{
  "norm_place": "pre",
  "norm_eps": 1e-06,
  "rope_base": 500000.0,
  "tie_embeddings": false,
  "init_std_up": 0.0192,
  "optimizer": "cautious_adamw",
  "lr": 0.000475,
  "beta1": 0.9,
  "lr_head": 0.0045,
  "warmup_steps": 407,
  "decay_fraction": 0.66,
  "decay_shape": "linear",
  "seq_len": 768,
  "train_tokens": 1087000000
}
Each number is 500 + 40 x the weight over its row's rms, rounded and kept within 0 to 999. Layers, rows and columns count from 0. Numbers have three digits each. The size before them is the row's rms in percent of the matrix's.

# layer 4 MLP up, 2240x832, rms 0.0223, rows 180-188, columns 312-415
096:530482559488506489503541554504514545531623559511457479549566456438529427589460456543552540466491520490477483539472513450459483465455485515515495448467492478465534452537476536432507509529556572469468516506508482550508449522517558474468447524501482497517513457500494533452528525485517521498385494576585502484548502
100:511507521514466467500477491530454435554529439499558481436549507453527476527548450550480479494578504451485460498510446519549521445489522483482501498544472577504472512543363514535470439483489527528517511463477517462485560467574515497453455452414542510548513471482499554424571504467549544489596491476479447514486456
102:450560580538538520446538479519503507523483464516504517481531563456472509460503492502485456455552460461537524477546567449474508388527488507480514533454455489441562532483582553431492477511536478497501518496564507510534585453591582477478503474495500532535538417491570543542499463532411529497535511498540487588510544
097:460501476509579533487463411583487526512509534517485479437445464441564497518547530439455508501510463479513440521480533499508489567458528474492476564471485498627495429459469474520492508411407529526484506457476504456546540502504447495482542449507488465525521500440485532495544517481506479522427502526454507476439527
096:487470493402429472540522493569496569506443494497491513462526540510464477438491496532536463461516447500504495513566503472485500514550502458490474525488443599537536503446512449434516625424503491470443503508579495498493478554461532521471537514483464445519532502530484479509555589559558500535511422507458495531483471
105:501459567507496489484546534547446546539487482558488503497543497510469541526565458523554535497509426491448439508465474506516465563496554554519544489476484464564498467488537506462552423557470496501504580470443451463543592507517500500488477516512511476522493523535478457534486449469409579542470444554537500442534485
093:481591459497415515546528484486497480539513515520467501469483485529506477463436495576543521518540493497445541448551501458579538478512447479488528507467471533551524510495531512533461543539466409554501471614526479505480453491529549483527463512450504494547516529491502460500493488485460523558484532493506593480544534
102:388506540490460446494556543480484502510460474429465435442475517462523537504488504395518412525528451476486530507532488483490507494510495541540454466479557497468563525516430477570482517499471477531514378573490536506482461516499469561580475474567562476480537528554486493481537536464545463560499432465447488508485527
096:524540520491542562475496591487547508395479486474523528491525477504431447493448495545465521505522513510579563527536487511513578502452506524532504532507441535515553538473391461498559497465526515545479556489530526545437495438465465523505531465498514435493487425486421508546488466437537607508506437463542475475521463
# layer 4 MLP down (transposed), 2240x832, rms 0.0216, rows 180-188, columns 312-415
098:537463526475486509567513526497458434522556603520482533506515507520480476491498434497598442496512474490519458468497465476493555433528527468488570479552489509545522467449571480568476503458454552494451577550545452512470454501519531470487543536522467535497443372488488547498580532439526467453459441541511493479553532
102:478474472446484544477463562511518431478515468537482460525475487532491470508507548497552458571610508505447442503552485533528369525436509499514519417457416480485498512485513515562444484434552508461497504521475506551434501518486518497512542467479457523522458519546553485470521552508466473487524467531549463456588452
102:406537538571489486562447488573517522451450528542528527462488422482496530451585519542405510486597492532559481538453579428538531483460446508506455492561561479463579554527471438469477565438478556471471553458540534487453494428464545497586529476495485486548412457552459503503521496465497436477529559486485516474519555
097:598547411533616503536522539465489605478504521505548497486498534423530498441518441510516520474457537456470545482527524416480432522500479508492487514449514542409581524501445461521502453511520536431538499464523444456498478545456542555530537529523471481559476495522523456528538517545580556541525488501422497464463484
096:565528438431487550497466459486487551450538522516598469411427514472554489523456575482437530457512538533529500464526511530492521509479504463592473503509495471461529585517449495501459468479477523489495550485534494514483473509556488446561452481501476522509539497462522517489538508535418540424543453562491427434510460
104:454495508463508543553507553551495515481399482491468484442520456578510499454485450531506473485439461533484474519449492417536465495492538530469516481509516427485494512457481530470466482573460524535515505481493490505556449475596476501487498578446455505570441468477620500453562475508490506515516459503536495526437540
093:505416438502500529537501542536500470451478475444455457460534538464441507499514492512473535409488504494454507450507539451428410538503483468500583531497492501383491509551472498530550526540480550532564534551537521427522491414485531492504489426503539481627503550522533483440503474512485426490505481544447511506510501
103:527532475534500521482517582563487489563453516484462488577487531547524515502528500432527485503482526459515512497498493580487541477459506459514489513522489518521499560461457533594484501538515522538526433481463489488421517475520486565454557520535422504419482568499513532436459507490541445442496517516435489505386472
099:385457483481491526599480483453508439519566484485450524475486503519446515433515513461474495483438445483518495533488577466504562502443486471537493542475507543472406533497484499501480519467519473445545522504488523513479531472501512537473506446545544537503476539510513540515510483445536483483573478580476517445490512
# layer 4 MLP gate, 2240x832, rms 0.0233, rows 181-189, columns 312-415
100:501467470505471464457409498489472493534500497489488511518642484529545451497503514520502459566443536462508468466390497560533505431531510524470554484498416543495535470475459542479539456484517496519490536483513518542545487500530486575529491446530494462574473525480499497513503526494529451447441492522427556507536442
101:502518490443559503446488493466423553509542508480485507465529591493508543481556469481452492560530452498498531480536510360451455443504543519522552486471508550467501525462423514554503487457435567419523455450542466451521532506555476544476528478464480477502455496523441616512515480445451506423468522449529467515447563
096:586475532482471539556430460514506502420458479517527550416475475493529489477452490500532562540454409509533488468519464478518518527550456515544536392582483490575445532486461508442508581498518573519463503537506499531509486452584473505469548480461519519472506520500439517494564445537520448419456460458500491549477424
093:565466531471510464517525466469565478586506493490562474530480482525466559498439476527512476492428581446470518512525529485508478495410479480533471476501430437546507535505529524463517542526531562497468542424504493476462522556509520489485495489476485501547531523448530457515452508513524494495456572472554501534461539
110:522419479479503582466553539458479574480544572479496492431469519527469553517538493518496521545515545508464526454467447562503514520559452483483535431556528525491459428554490518483553412522437509470569588488429519508518552433485567566552522474451509504533471514520588469472450498512513489483513539542468513457508467
093:502507462535556429490427533556541515547468508488513458429449508516496568578499439457500547473464564428512502499506496511523502456510542519512548557496591558439560563534550474443455567481550525534510572488486470526452492507512572573456525491502534513594470520483474605494514447503452447441490509410432434481572546
102:498500463523515588463585532530457404509505537454574452511524538545511468498468488529494506530436584490495471500415511539420511493424469532516468517555390526452524525474547504444511507482464554539501590527563539492514471458482457511507545475470536460521556515489512519446489482510547454543503542560476410490521540
097:476495503547475555440450434467505481513503499492463497435482529439600527543430491468514451484542467473538531440472459562469563552441524498445537424479506510479509481582539485513518487583544452529499473520535461494472513482437539556563538431575542508454581493515533555511486514532426523574506502510468496461460549
100:553504501511467514528471438487438561530523471445491495483518516475530456569453489488494498507469461528469475511414514535463513472523533476420521494549464543477451492513527524439415556537531515480498554607564543382479548497428493519425480509437550483459430523536529528525457453503491442513470509542489462441450487